Weights of a small transformer language model.
Training: a variant of Adam for these matrices, 239M tokens, 14582 steps.
Each number is 50 + 15 x the weight over its row's rms, rounded and kept within 0 to 99. Layers, rows and columns count from 0. The size before them is the row's rms in percent of the matrix's.

# layer 8 MLP down, 192x512, rms 0.0949, rows 0-108, columns 128-191
095:48 27 68 47 66 68 46 40 61 65 39 71 31 48 47 10 65 29 24 31 48 27 53 60 53 47 23 60 55 36 50 66 38 41 43 24 84 44 36 62 42 62 45 44 19 50 67 37 54 77 24 52 66 56 44 81 44 31 39 28 49 56 51 50
193:51 34 73 91 52 72 55 51 44 65 49 36 48 45 42 65 28 33 62 44 28 33 50 72 68 39 54 76 48 52 67 45 43 29 60 44 65 40 42 71 55 59 61 00 51 53 44 59 17 65 50 59 53 50 60 45 38 52 61 57 61 48 47 58
097:48 73 34 46 39 66 51 42 57 46 56 20 34 53 39 65 63 54 78 44 40 21 53 59 42 67 54 18 50 39 43 48 35 66 65 93 52 13 59 43 40 67 54 80 57 52 42 39 55 66 65 40 47 38 59 52 29 73 45 71 85 50 28 44
100:49 41 38 53 15 54 31 27 62 52 44 54 36 62 63 35 39 68 35 40 39 17 50 58 14 60 50 59 39 36 61 43 57 42 49 69 51 36 61 58 19 48 38 47 30 53 59 48 70 31 61 56 72 54 66 61 43 44 60 22 55 54 86 50
118:50 58 55 53 48 38 51 73 33 56 35 41 34 90 49 68 35 59 45 71 57 57 37 50 30 20 24 49 46 26 47 62 74 35 53 62 42 64 46 51 47 52 44 57 68 35 30 71 70 39 62 79 73 68 60 46 69 16 31 32 47 40 51 44
108:60 34 48 31 20 46 37 33 63 85 49 30 31 46 75 47 75 61 24 79 50 42 32 36 40 63 23 18 59 41 68 46 62 51 63 42 29 57 66 79 51 44 48 56 33 29 61 45 47 43 21 19 59 84 47 54 46 48 61 29 40 64 34 56
097:70 37 60 40 41 35 62 32 70 51 60 44 46 75 45 60 60 72 40 61 69 54 74 35 31 66 52 43 46 45 52 12 44 37 66 64 51 60 61 47 57 46 18 57 36 81 58 53 81 43 48 61 53 57 45 52 34 58 53 77 43 35 50 41
102:33 26 70 47 62 57 27 76 36 53 45 68 42 44 41 50 51 60 09 45 46 74 37 61 85 65 64 82 86 50 64 62 37 58 53 72 43 65 40 63 58 33 31 61 38 42 43 74 33 54 41 69 65 53 57 15 47 91 34 49 42 57 61 41
097:64 29 49 38 38 52 80 47 71 27 72 79 49 55 32 62 52 75 32 62 41 34 51 34 42 38 68 44 58 55 51 64 47 39 62 59 48 75 40 16 32 49 52 54 42 61 67 58 52 44 49 61 47 41 48 31 39 44 60 46 61 35 74 63
104:60 55 40 67 57 42 58 48 31 59 26 54 65 41 34 56 42 48 69 71 42 63 57 78 44 48 33 61 49 52 47 78 66 67 67 48 38 35 30 47 65 42 85 37 83 46 29 57 44 69 54 22 45 48 65 36 70 55 49 45 50 40 51 27
097:69 39 57 47 68 27 36 66 75 51 33 64 64 50 68 40 57 66 42 61 36 55 39 45 48 39 47 38 53 41 46 33 64 31 54 29 41 32 48 54 67 55 34 40 54 41 59 57 65 49 31 31 49 23 52 35 49 44 37 55 42 56 56 82
101:67 27 40 47 31 46 66 53 72 38 39 67 50 59 50 39 59 56 45 48 37 78 76 56 27 56 62 47 23 28 54 44 48 49 76 58 28 51 62 53 46 37 39 42 60 62 77 36 37 63 50 54 77 46 17 51 60 30 37 55 25 48 51 40
104:65 21 49 66 39 43 51 46 52 36 46 38 58 46 29 50 52 51 45 51 45 31 48 34 54 34 54 45 29 39 44 31 21 26 66 49 56 65 65 54 39 39 48 49 28 51 55 41 30 38 59 42 16 69 36 70 41 30 50 52 40 50 66 50
083:32 51 47 47 47 74 32 23 39 66 20 36 55 55 71 73 29 41 60 45 55 49 40 64 59 28 20 68 63 68 53 52 76 54 45 59 40 45 42 45 74 70 57 59 87 60 48 80 58 36 29 49 41 47 51 68 58 46 83 46 65 60 50 64
101:53 58 32 38 09 40 40 50 50 63 44 42 47 50 44 41 34 47 26 43 42 58 31 54 23 52 56 46 13 71 36 32 13 41 49 62 50 55 24 15 32 57 32 45 38 38 55 38 42 54 49 68 26 43 38 40 51 47 40 61 44 55 61 24
102:26 22 51 41 51 48 50 41 54 27 76 70 33 61 67 25 19 36 74 44 47 50 61 54 44 47 78 77 59 55 38 54 48 49 61 43 66 54 56 68 29 47 68 40 53 27 44 44 48 48 39 85 29 56 36 49 52 50 59 53 59 53 76 53
098:38 61 34 42 52 57 68 68 45 39 61 41 38 56 61 44 50 22 67 32 55 13 68 20 56 71 59 32 50 47 55 69 52 54 37 55 59 65 49 55 52 41 52 35 46 60 61 32 33 42 35 63 91 62 30 67 89 39 78 63 65 68 49 48
102:31 37 54 50 28 41 59 49 58 62 57 45 40 36 39 53 43 51 49 51 37 37 74 56 43 18 48 49 57 67 48 49 48 47 29 53 32 54 52 89 55 51 62 41 61 73 40 31 36 46 57 76 45 57 34 29 63 54 73 20 50 10 39 40
098:33 48 49 53 55 62 50 86 67 54 45 67 35 50 38 23 45 51 70 32 50 72 28 53 64 74 45 42 71 69 47 49 47 40 41 55 44 34 46 36 41 27 36 40 45 71 45 32 32 70 31 78 53 31 56 52 31 55 49 58 81 38 52 46
099:50 53 58 45 64 32 40 45 60 47 78 24 41 62 67 28 60 52 52 42 65 67 74 43 49 54 31 50 52 40 49 74 60 68 51 48 72 30 50 56 50 40 47 65 51 65 52 44 56 28 45 25 46 40 58 54 45 49 45 93 75 59 38 50
088:35 63 26 45 47 45 66 58 72 35 39 54 58 41 50 37 54 45 52 40 45 64 60 41 62 52 56 47 51 56 72 56 51 42 32 41 44 49 40 34 79 43 50 51 24 45 51 48 47 61 49 46 51 75 69 37 35 60 61 34 40 38 67 56
089:60 65 61 58 58 59 39 58 80 63 33 44 63 65 62 54 22 75 40 42 84 65 60 59 54 42 32 54 81 45 55 35 61 35 40 35 48 65 21 72 50 43 59 73 31 60 39 65 42 54 37 26 47 37 79 54 37 45 59 38 26 36 72 66
095:60 55 45 35 73 49 49 80 47 41 51 26 64 46 66 52 44 29 61 73 59 40 45 52 51 66 32 38 48 40 15 27 48 47 65 50 49 36 39 76 32 46 40 28 82 59 48 39 47 59 30 48 54 38 31 50 55 60 20 38 31 65 62 88
090:17 53 45 43 29 50 48 54 54 38 57 44 53 50 30 51 60 44 52 40 48 64 58 50 44 73 54 53 37 31 40 71 56 28 48 46 51 70 40 58 89 79 52 63 49 24 56 70 51 21 52 70 56 70 51 57 70 30 37 11 44 67 48 38
098:49 73 43 47 80 49 50 44 21 45 47 56 64 53 49 30 42 45 18 54 58 79 38 61 41 37 39 62 42 37 60 22 41 60 48 63 40 38 40 84 78 66 40 51 47 52 61 61 31 44 32 54 62 44 71 88 73 49 38 26 41 52 51 63
103:53 74 36 68 45 38 88 48 47 53 43 49 42 51 40 67 53 10 27 76 61 47 37 39 35 85 39 39 22 52 64 38 46 38 59 53 63 54 47 53 51 53 65 60 57 41 70 45 27 67 34 26 40 87 47 57 46 32 49 45 49 48 56 57
099:74 38 56 25 44 50 49 73 45 26 61 65 49 68 84 38 69 52 54 52 60 41 62 54 42 38 65 88 35 47 58 48 45 52 54 45 81 57 44 59 58 54 40 49 55 38 72 53 63 53 39 41 47 42 68 37 62 47 44 59 55 48 54 48
095:50 39 59 81 42 41 78 34 58 36 51 42 37 36 81 57 41 40 36 47 43 51 56 68 54 63 38 27 53 35 75 45 50 54 58 54 32 40 63 51 57 65 79 60 40 29 47 25 37 44 56 52 26 57 65 84 26 66 48 60 63 44 73 61
096:31 61 58 53 61 39 43 54 40 59 53 36 51 38 46 38 49 71 49 79 45 48 50 13 48 56 21 49 61 48 35 48 54 61 58 52 28 75 58 75 51 42 42 51 54 38 39 59 55 63 28 56 69 37 42 76 43 49 52 62 39 68 32 57
096:57 60 57 41 17 64 62 37 34 72 60 53 17 48 40 62 53 71 40 64 13 46 45 40 62 56 48 59 62 33 65 46 52 38 51 65 43 58 12 35 40 54 45 42 52 43 57 58 54 54 11 26 42 69 45 63 44 52 42 42 44 60 48 53
106:63 42 21 48 56 64 58 70 61 57 27 33 67 42 41 50 52 74 48 82 51 82 29 50 37 54 42 49 41 44 23 60 58 45 38 66 69 60 67 46 26 53 64 39 69 51 49 62 61 52 51 37 55 55 75 56 40 24 67 38 32 60 55 62
101:56 79 21 50 40 38 57 39 46 46 61 30 86 42 82 56 65 26 34 64 16 66 37 53 37 39 57 51 41 39 60 93 59 26 64 49 56 53 52 44 55 42 62 43 66 10 70 38 55 25 82 51 26 87 71 61 62 41 47 47 40 31 62 41
097:67 44 54 28 40 33 49 54 60 50 62 59 49 64 54 47 67 77 49 63 50 58 56 53 24 46 56 60 51 56 09 69 47 38 43 88 65 55 53 77 50 62 39 46 49 59 81 44 58 66 31 62 65 34 79 79 63 47 58 71 28 45 61 21
097:49 36 54 56 22 27 47 35 34 66 66 20 21 41 33 36 44 46 65 61 39 68 47 40 63 73 52 31 60 66 64 69 26 67 55 55 33 91 51 57 46 50 69 56 28 39 29 25 55 72 34 70 46 53 25 46 45 30 76 55 41 52 72 54
095:35 17 56 48 55 63 51 36 58 62 41 76 68 42 22 68 31 50 68 75 62 48 46 45 44 63 44 55 58 53 51 65 40 66 69 54 27 52 65 46 50 65 60 46 81 57 41 53 65 49 79 81 24 26 47 44 55 37 57 51 49 40 75 57
092:17 64 54 83 84 42 25 42 63 62 10 25 60 35 22 45 54 44 22 34 71 35 39 47 58 34 12 52 70 53 75 56 51 49 62 46 44 53 43 44 54 61 51 64 65 40 52 74 46 55 54 43 49 36 43 24 24 68 70 41 33 66 41 56
094:57 61 28 47 43 57 52 73 41 44 57 47 48 70 35 35 31 17 49 38 42 40 60 58 63 59 55 41 58 33 34 52 62 70 59 41 35 48 35 59 74 46 68 60 31 38 42 61 36 50 29 33 62 42 64 76 67 82 73 50 80 50 68 25
095:53 48 41 17 68 65 50 50 49 24 60 53 62 53 65 43 35 22 42 41 78 62 66 58 20 75 75 56 51 37 23 53 49 62 50 60 40 27 58 60 44 49 69 58 30 72 58 41 34 55 33 51 48 40 55 62 50 55 41 44 40 29 64 74
097:33 50 63 40 61 50 51 16 54 41 60 49 63 51 21 54 42 61 43 86 56 35 55 53 67 65 41 59 33 44 43 49 14 41 80 54 52 48 50 31 22 60 48 43 33 48 67 63 72 62 59 59 63 61 55 66 30 41 39 48 67 22 47 28
100:66 46 27 53 47 46 37 26 65 48 29 53 36 40 44 36 66 66 68 53 61 46 34 29 32 29 30 41 53 36 52 16 47 33 77 66 47 62 44 65 68 42 46 51 88 48 55 63 57 27 48 67 31 56 61 51 41 58 49 45 30 56 59 41
095:32 43 27 39 71 59 63 81 46 38 46 73 78 32 44 66 45 50 27 61 59 66 54 54 65 24 55 33 47 68 48 32 24 43 37 50 58 56 58 72 50 67 33 38 50 49 39 44 79 49 78 31 35 51 42 13 77 44 39 38 45 66 39 58
090:32 62 47 53 64 64 46 79 34 83 51 55 41 35 56 43 47 83 51 49 39 48 56 47 77 42 19 42 59 56 73 44 71 50 38 61 53 40 39 52 48 76 27 42 64 44 22 31 53 58 40 75 77 69 43 49 49 44 44 45 33 55 27 50
098:49 56 51 60 62 39 47 87 37 56 68 57 48 54 32 54 29 59 22 54 45 72 70 48 33 61 56 65 66 49 18 49 69 27 47 52 41 66 59 46 51 70 66 51 78 78 59 51 71 58 74 34 19 32 63 46 48 55 65 39 42 54 64 31
109:58 73 58 67 65 28 19 41 72 37 48 30 60 49 61 52 43 35 53 62 46 47 48 45 58 49 62 47 64 48 48 85 54 30 88 35 41 64 26 84 39 58 58 43 38 39 18 70 49 63 35 55 74 63 63 45 54 24 48 48 48 44 53 42
104:50 55 65 53 45 36 54 73 65 28 49 30 41 60 81 63 35 41 29 81 68 35 48 58 54 56 42 46 28 46 66 69 40 49 46 52 25 19 43 53 52 61 40 42 79 18 41 49 50 67 74 74 33 44 57 69 74 48 55 57 18 67 45 43
099:23 65 55 57 73 81 53 57 45 45 26 46 44 47 44 50 37 59 49 51 59 30 40 64 74 49 41 51 78 59 46 52 66 41 75 67 55 59 33 75 17 87 69 38 65 70 57 40 50 63 53 49 35 26 48 46 26 39 31 26 49 36 30 67
090:69 71 61 52 60 53 59 33 25 54 74 33 47 44 72 23 47 24 42 28 43 56 84 33 68 63 53 55 42 75 68 56 34 47 71 27 26 25 65 62 47 51 55 51 64 21 51 24 44 81 83 59 68 42 73 53 49 38 53 56 64 31 70 61
104:27 47 44 53 52 42 55 50 56 32 38 60 48 39 57 37 33 61 65 75 17 42 48 38 41 33 67 52 61 67 74 45 51 36 51 47 32 55 44 39 33 44 49 40 36 28 51 56 55 43 59 79 68 62 72 35 71 45 55 61 43 65 45 33
103:59 27 37 51 61 34 48 90 15 72 50 49 19 53 43 48 61 63 42 19 92 34 26 61 63 49 07 30 43 69 59 48 78 31 54 51 46 38 65 42 34 52 69 49 38 32 60 29 64 44 16 40 43 28 28 29 59 73 49 31 60 49 72 65
100:43 55 63 60 31 83 32 16 59 55 49 52 51 55 51 32 87 48 40 77 45 60 61 51 36 52 60 51 48 44 34 32 65 62 66 57 40 42 52 38 72 59 27 34 49 42 38 52 34 66 56 58 53 52 38 27 67 43 12 06 58 43 43 47
096:35 46 39 50 34 58 64 61 87 60 87 51 20 64 48 49 43 67 65 45 60 49 55 43 59 89 31 36 60 50 57 47 46 33 59 55 50 14 49 67 62 35 30 43 37 40 82 60 55 52 55 31 56 44 78 65 61 19 33 51 33 61 55 61
095:47 60 20 48 46 64 71 37 35 73 42 46 33 70 80 49 53 44 53 65 45 50 26 65 48 60 77 56 71 76 30 61 42 51 54 34 26 19 42 39 38 53 69 11 83 22 55 67 72 42 63 81 41 43 56 47 40 50 43 61 27 57 58 29
097:65 43 58 49 46 50 44 48 50 44 40 47 76 54 40 49 64 74 62 53 60 42 49 45 80 31 27 53 57 38 60 50 71 49 56 64 42 46 61 54 57 50 92 49 48 66 33 45 43 54 41 58 62 60 64 47 36 50 36 22 68 38 66 67
101:46 29 55 52 55 60 52 63 13 74 35 44 72 43 30 54 25 41 67 40 63 66 41 28 53 52 29 58 39 35 75 39 28 58 35 40 62 57 70 34 20 27 40 50 39 38 50 61 71 40 48 61 39 24 46 31 42 41 27 47 64 57 61 50
096:50 85 40 43 37 53 63 41 69 37 48 55 54 56 29 73 88 45 50 43 48 44 43 35 28 46 58 36 36 51 70 49 57 31 07 36 33 52 60 48 51 26 41 57 14 41 36 50 50 67 44 31 49 54 65 48 61 55 68 50 40 48 61 48
092:45 15 88 31 61 56 48 35 51 45 44 34 65 42 34 79 53 67 49 44 72 47 66 73 35 79 23 45 36 32 38 52 66 54 30 27 63 43 57 29 49 37 58 69 32 44 53 43 60 54 65 25 60 24 68 59 49 80 60 30 17 79 37 42
086:50 55 73 46 51 46 47 46 48 81 54 53 51 55 74 40 76 39 34 54 69 45 51 49 75 62 57 50 76 67 52 56 61 50 39 62 62 63 29 47 26 47 53 51 58 58 53 75 64 39 47 70 29 47 43 32 57 53 44 48 27 55 42 33
091:28 74 30 49 59 47 31 45 41 50 26 40 52 35 50 51 60 41 65 44 57 15 54 76 46 70 74 46 43 30 48 39 56 16 34 60 50 59 49 64 28 27 42 68 59 70 73 65 40 60 46 59 47 44 59 54 43 44 61 56 59 53 52 49
100:61 48 54 43 70 92 47 23 20 48 54 66 62 53 45 60 43 60 43 38 74 47 45 60 55 46 65 50 53 40 39 57 48 35 38 70 47 62 44 46 50 62 48 58 57 49 63 42 64 20 53 43 46 45 23 47 34 49 17 38 62 50 37 48
089:45 47 48 70 65 65 51 46 47 50 58 50 57 41 37 51 23 34 73 52 63 48 34 64 24 50 63 57 82 65 62 54 43 59 54 51 47 52 48 57 37 74 56 33 62 47 43 85 57 49 49 44 36 27 53 41 55 52 63 40 37 66 47 32
166:57 65 67 47 51 28 75 53 64 33 56 41 41 12 22 52 63 34 54 63 29 61 40 62 64 27 30 74 07 56 51 57 44 59 67 63 39 44 41 36 53 46 66 39 42 39 54 27 42 77 58 38 32 69 58 45 60 39 51 53 49 40 67 47
095:38 46 34 36 40 39 38 38 50 70 30 57 40 60 58 51 45 27 33 61 72 39 66 41 64 53 57 58 60 41 49 39 38 40 49 64 30 50 45 22 34 55 52 44 53 57 66 35 58 69 57 45 54 52 70 17 22 49 46 49 53 41 44 23
098:66 57 35 40 05 15 54 37 82 30 48 66 32 36 38 65 66 41 60 46 48 71 40 49 57 43 30 50 35 36 38 46 49 38 56 75 40 45 50 48 69 59 63 71 35 42 29 50 46 95 49 35 39 55 62 45 64 72 19 34 35 51 47 58
096:46 70 51 57 38 27 47 51 80 58 23 57 52 52 66 46 54 55 40 38 52 39 55 42 37 43 58 52 37 68 63 29 35 12 68 74 19 45 66 62 33 26 41 52 22 41 57 50 35 58 30 35 31 62 39 35 42 48 70 41 36 44 61 42
093:33 39 60 53 60 32 59 30 73 35 71 29 53 36 68 40 58 34 47 49 32 39 43 74 46 44 44 48 55 44 65 57 41 64 16 33 63 11 33 39 34 52 64 36 56 48 65 26 32 51 22 38 61 78 21 41 73 77 42 42 55 43 67 50
091:47 69 51 47 63 52 19 51 46 40 53 35 91 54 41 43 78 25 32 58 54 70 61 61 62 82 68 36 66 48 27 41 28 40 54 64 32 44 36 46 60 75 65 32 50 64 45 54 62 42 56 74 80 65 41 32 36 47 50 75 23 11 33 63
105:36 68 47 27 63 48 36 55 36 49 47 60 95 32 54 52 38 40 55 52 24 65 47 57 47 22 62 60 72 58 32 66 70 67 35 33 34 42 57 62 61 31 51 35 56 70 43 54 17 35 32 29 56 23 64 50 41 80 45 57 40 64 21 38
092:50 52 53 48 60 23 29 37 73 41 52 26 81 54 64 49 49 56 61 49 58 30 15 55 61 43 66 82 40 51 94 58 61 45 28 41 35 57 47 57 43 45 17 49 55 63 43 71 65 60 55 72 74 64 48 32 32 58 62 64 43 53 41 51
101:23 50 75 37 36 62 70 60 23 50 62 58 45 38 57 73 51 66 30 40 52 46 56 60 77 44 51 56 42 61 75 67 70 38 54 58 50 37 40 49 68 55 62 59 54 51 32 57 51 73 41 61 48 64 46 47 36 38 30 50 29 41 73 42
100:68 54 58 55 56 28 55 50 25 32 52 66 46 53 45 60 32 33 41 65 52 47 35 39 71 67 49 55 49 46 37 20 66 69 46 43 40 58 36 51 63 55 68 54 28 46 74 50 38 16 48 56 62 58 74 51 56 44 49 37 33 36 41 44
105:47 55 82 57 20 25 56 69 41 27 65 64 56 70 46 44 47 66 39 76 60 48 64 54 28 86 28 45 69 61 49 63 44 83 38 31 45 18 69 36 45 60 27 57 56 66 67 56 47 48 43 53 37 49 31 57 48 80 28 83 47 54 44 36
094:55 57 36 55 71 33 57 51 44 33 35 73 64 49 68 69 44 50 44 28 47 61 44 46 55 43 62 49 24 43 77 52 58 40 66 69 25 46 81 85 79 74 41 49 62 46 71 44 49 58 40 64 75 39 26 57 61 29 50 37 47 60 47 31
101:46 25 64 41 55 27 62 17 36 28 45 37 65 38 51 79 39 47 58 53 24 44 30 57 33 44 82 28 42 76 46 70 44 54 53 68 36 49 36 42 63 55 72 12 36 60 26 38 51 67 67 51 37 56 49 51 61 65 77 36 42 51 37 53
104:64 36 56 56 49 21 30 28 52 34 36 72 32 51 56 25 38 41 49 69 38 61 85 30 54 48 48 40 60 60 49 47 48 28 60 50 25 43 42 05 55 55 44 53 57 60 46 76 51 51 73 17 42 52 54 51 53 29 39 54 63 44 45 27
091:62 57 41 51 62 41 41 76 23 78 64 58 38 56 70 48 45 61 61 42 54 39 55 48 76 51 37 48 42 97 61 37 59 64 35 57 65 56 42 60 58 37 62 42 78 60 66 77 45 52 20 35 75 38 65 47 64 35 62 66 73 35 50 68
091:64 87 51 67 44 49 39 43 37 73 59 21 51 44 45 77 35 26 72 45 56 50 45 71 56 59 43 37 39 76 45 63 44 75 74 50 55 67 60 57 67 67 47 57 56 55 50 44 50 64 26 27 30 54 22 61 54 72 72 54 29 68 47 85
104:44 58 73 46 15 64 31 60 34 38 23 35 35 75 66 46 68 57 24 44 79 53 51 59 26 56 24 72 70 40 59 44 52 33 47 34 50 67 38 50 49 69 30 60 22 41 66 38 45 51 52 64 65 53 20 61 34 60 59 37 64 33 57 38
094:47 51 54 37 79 48 61 40 34 43 51 50 53 38 65 64 41 51 52 38 67 69 49 66 46 67 34 41 51 76 64 56 23 56 79 50 47 37 32 48 40 38 55 52 37 78 28 54 42 38 17 51 51 39 67 59 50 55 73 35 10 62 30 95
099:38 48 54 36 63 62 54 66 46 55 38 67 42 58 50 76 37 49 54 60 82 59 55 34 33 77 33 23 58 60 57 60 67 52 69 88 84 69 57 06 57 37 39 25 49 54 41 36 55 38 72 37 48 45 38 50 60 38 48 50 69 38 35 70
097:47 42 60 49 55 80 61 27 12 36 85 49 52 44 65 56 37 70 76 62 62 53 29 38 52 27 63 56 49 50 80 34 31 72 46 79 73 55 51 40 66 48 44 49 52 42 43 59 40 35 58 40 36 64 41 49 67 61 37 34 41 89 43 62
100:75 56 31 69 51 25 35 64 81 46 53 33 73 44 66 42 34 14 64 36 43 57 66 45 55 55 63 49 41 35 34 27 37 64 18 34 34 27 41 72 47 44 80 44 54 51 58 45 49 57 23 52 38 55 32 82 43 52 49 60 34 11 61 55
116:38 51 46 65 27 48 42 30 57 68 54 57 42 64 73 49 62 51 27 44 30 59 34 47 36 45 48 35 49 73 76 48 36 40 61 70 24 31 51 53 47 39 32 03 37 59 19 48 40 55 75 29 52 55 30 53 55 21 57 65 37 30 64 80
091:62 40 53 29 46 57 53 73 40 54 21 33 71 37 60 34 57 84 41 61 57 70 49 22 48 47 42 43 64 54 60 64 24 51 55 65 69 73 81 47 58 46 55 62 36 62 34 61 52 57 39 46 45 63 65 54 46 68 37 35 29 37 37 90
107:84 60 47 47 57 49 32 52 58 53 71 41 63 46 51 61 00 40 36 54 34 33 68 60 50 40 63 25 73 60 40 90 05 46 69 43 40 49 47 61 59 60 51 50 20 24 59 75 51 58 77 25 53 29 47 33 64 22 61 48 79 55 42 76
099:46 22 44 65 46 72 41 65 54 58 41 53 37 39 58 23 32 78 68 58 38 27 56 42 42 58 59 65 69 63 52 26 49 47 45 71 58 68 53 15 64 56 44 71 62 46 49 68 64 43 32 68 40 39 68 71 39 42 42 45 49 90 81 37
100:74 79 17 49 70 23 63 60 26 55 51 54 41 37 88 68 52 23 40 55 25 43 46 30 56 45 55 52 52 77 65 72 65 26 66 15 53 45 42 40 52 48 60 40 58 41 39 47 47 59 54 57 42 77 54 36 44 40 56 36 51 56 58 19
101:46 55 56 45 56 61 31 31 65 27 73 48 28 46 65 59 45 67 48 37 27 32 29 72 27 40 28 58 62 37 40 36 34 24 42 38 52 48 02 58 29 35 44 64 17 64 39 24 21 60 54 38 72 44 45 32 52 76 52 49 45 41 57 47
100:30 26 64 38 83 33 60 54 29 60 54 57 52 50 46 20 54 68 66 36 38 56 64 56 42 76 65 81 58 54 44 30 68 59 72 65 46 40 60 61 47 41 50 48 53 50 17 57 61 53 33 39 52 54 68 49 91 39 58 41 43 75 71 73
092:06 40 96 50 42 46 36 43 52 50 39 64 50 56 53 68 47 71 33 62 67 41 33 57 37 41 33 54 55 40 39 52 36 57 55 42 50 29 46 64 72 70 36 46 41 52 42 56 60 62 37 19 22 47 37 51 24 56 77 38 50 29 44 55
098:38 56 71 26 70 46 57 65 44 38 68 50 42 57 33 75 21 37 60 56 60 40 44 55 19 48 52 81 49 25 40 33 31 57 34 61 29 57 51 56 30 39 25 47 45 38 55 59 42 58 60 72 64 48 48 47 43 81 60 72 73 72 64 39
101:31 47 39 43 27 31 48 46 63 59 56 51 26 77 49 67 35 62 67 23 65 52 45 65 51 52 41 12 33 62 62 58 22 57 30 64 34 65 65 32 54 37 49 58 27 61 57 65 55 56 42 28 46 19 29 48 65 29 93 55 56 23 91 51
178:55 64 55 69 48 51 25 81 43 33 37 73 64 81 28 42 45 54 45 43 51 51 36 47 67 71 50 80 59 64 53 64 40 53 63 51 58 63 36 74 49 56 46 64 35 48 31 91 48 59 26 65 53 85 40 39 74 55 40 57 59 55 67 43
097:38 44 43 35 16 55 46 63 72 48 49 51 21 50 56 31 52 29 81 55 50 55 53 45 32 55 63 46 68 29 42 60 34 46 55 69 24 49 40 43 51 36 34 48 34 49 45 50 45 45 38 44 51 41 55 69 39 30 36 70 68 46 47 26
090:41 47 59 57 71 71 40 69 82 61 44 72 57 51 20 39 48 69 67 45 60 60 43 14 47 68 57 65 76 56 41 36 70 37 37 46 42 72 75 69 45 44 47 63 85 42 54 64 57 19 33 45 67 27 17 53 59 37 63 66 57 66 48 59
095:52 49 22 66 44 38 51 53 58 51 38 50 72 30 90 47 45 35 56 61 53 48 69 43 26 72 51 26 65 49 64 53 44 36 50 85 43 59 61 87 77 70 52 65 62 33 66 60 54 44 46 44 15 42 24 32 66 72 54 23 47 51 62 62
101:36 83 55 46 44 68 57 39 29 60 42 59 35 36 51 47 40 41 16 42 42 52 40 56 31 33 59 45 17 58 41 24 64 58 71 27 38 53 19 64 59 63 44 67 64 46 64 40 50 34 58 34 57 22 25 35 31 38 46 37 34 48 56 52
103:74 71 45 59 42 74 56 71 36 41 45 49 76 58 43 39 60 58 42 32 50 24 65 78 59 33 69 57 18 51 69 44 26 54 28 48 51 26 58 69 48 40 48 70 57 55 45 33 77 23 62 51 71 87 44 53 51 58 60 50 75 24 55 60
096:41 61 53 66 49 58 74 15 42 46 32 59 61 49 65 41 39 52 64 63 23 60 32 67 51 35 55 44 57 47 60 67 41 62 52 36 69 58 33 41 53 37 61 31 38 40 54 56 50 62 70 46 50 49 71 29 78 31 60 71 31 82 52 42
104:40 43 50 65 54 52 56 46 54 56 33 54 68 33 53 71 50 55 36 36 29 56 59 37 34 61 61 29 73 49 55 49 60 52 48 42 35 55 52 22 23 58 33 36 43 61 73 60 38 38 77 43 53 52 25 38 28 59 47 30 89 42 76 41
094:48 47 46 41 56 59 56 25 83 45 51 25 52 46 37 32 20 48 38 71 43 86 40 55 55 58 56 42 51 34 57 68 64 32 36 45 50 54 50 43 47 42 66 49 57 70 67 53 35 38 69 60 26 25 50 87 62 71 27 71 53 54 48 73
104:23 25 46 55 48 65 52 57 50 58 21 62 38 39 46 64 44 21 52 58 62 56 61 37 36 79 83 23 77 64 48 36 39 71 61 51 37 52 47 15 61 55 58 56 37 73 51 57 47 71 49 65 32 34 23 61 48 42 81 38 65 22 75 40
161:39 41 54 54 40 59 80 30 64 44 30 32 67 04 71 56 47 47 44 45 50 45 45 64 37 38 32 62 20 54 49 52 60 33 27 41 51 48 11 50 71 44 62 61 35 63 44 34 03 60 59 37 53 61 58 42 22 69 55 44 59 34 51 68
093:48 66 42 42 48 75 64 57 31 29 71 54 53 80 68 61 72 34 58 15 51 47 44 59 46 37 56 24 67 36 37 66 68 59 78 78 25 68 00 61 50 49 68 35 37 33 04 54 43 56 42 26 72 36 53 29 71 50 38 32 59 76 42 64
092:37 52 69 36 55 52 57 52 46 28 30 56 61 70 47 42 52 59 64 61 57 42 76 56 75 81 36 72 39 53 45 52 29 47 62 36 42 61 31 40 58 69 50 26 46 55 40 35 48 51 59 59 37 46 58 54 57 94 57 48 33 44 33 51
108:63 54 30 26 50 60 48 46 92 76 45 44 72 58 71 66 33 56 24 31 47 44 58 66 24 63 52 43 36 57 45 34 34 49 30 64 93 29 42 60 32 50 81 48 40 60 54 56 54 38 15 51 32 59 65 52 32 58 50 48 16 40 34 69
099:67 27 41 49 59 43 69 54 50 56 28 53 62 73 48 33 66 64 27 57 33 76 49 51 66 46 36 71 44 42 71 40 28 57 20 45 46 46 60 33 37 71 68 59 38 57 76 53 23 41 45 48 68 66 74 73 48 53 82 39 40 48 54 58
097:19 18 36 30 48 49 45 16 59 61 50 81 39 46 62 45 50 55 30 66 38 32 62 28 65 46 61 50 43 60 43 32 68 51 80 45 38 74 41 53 46 53 63 38 63 48 56 54 42 65 85 63 55 61 34 43 70 35 43 25 52 50 58 33
097:46 33 30 31 77 54 43 58 74 68 62 44 32 70 49 48 35 64 62 44 54 34 30 63 39 52 17 41 50 52 75 53 57 53 66 48 60 73 61 61 26 65 52 45 42 42 73 53 54 35 15 54 74 63 39 61 70 37 51 64 53 50 51 57
099:36 39 53 25 29 38 31 55 60 45 37 09 34 46 48 71 60 43 16 40 41 55 46 66 32 34 55 63 40 61 74 66 60 44 57 42 47 43 66 62 29 33 60 51 46 45 37 39 51 43 40 68 72 65 11 38 54 37 69 57 25 99 77 38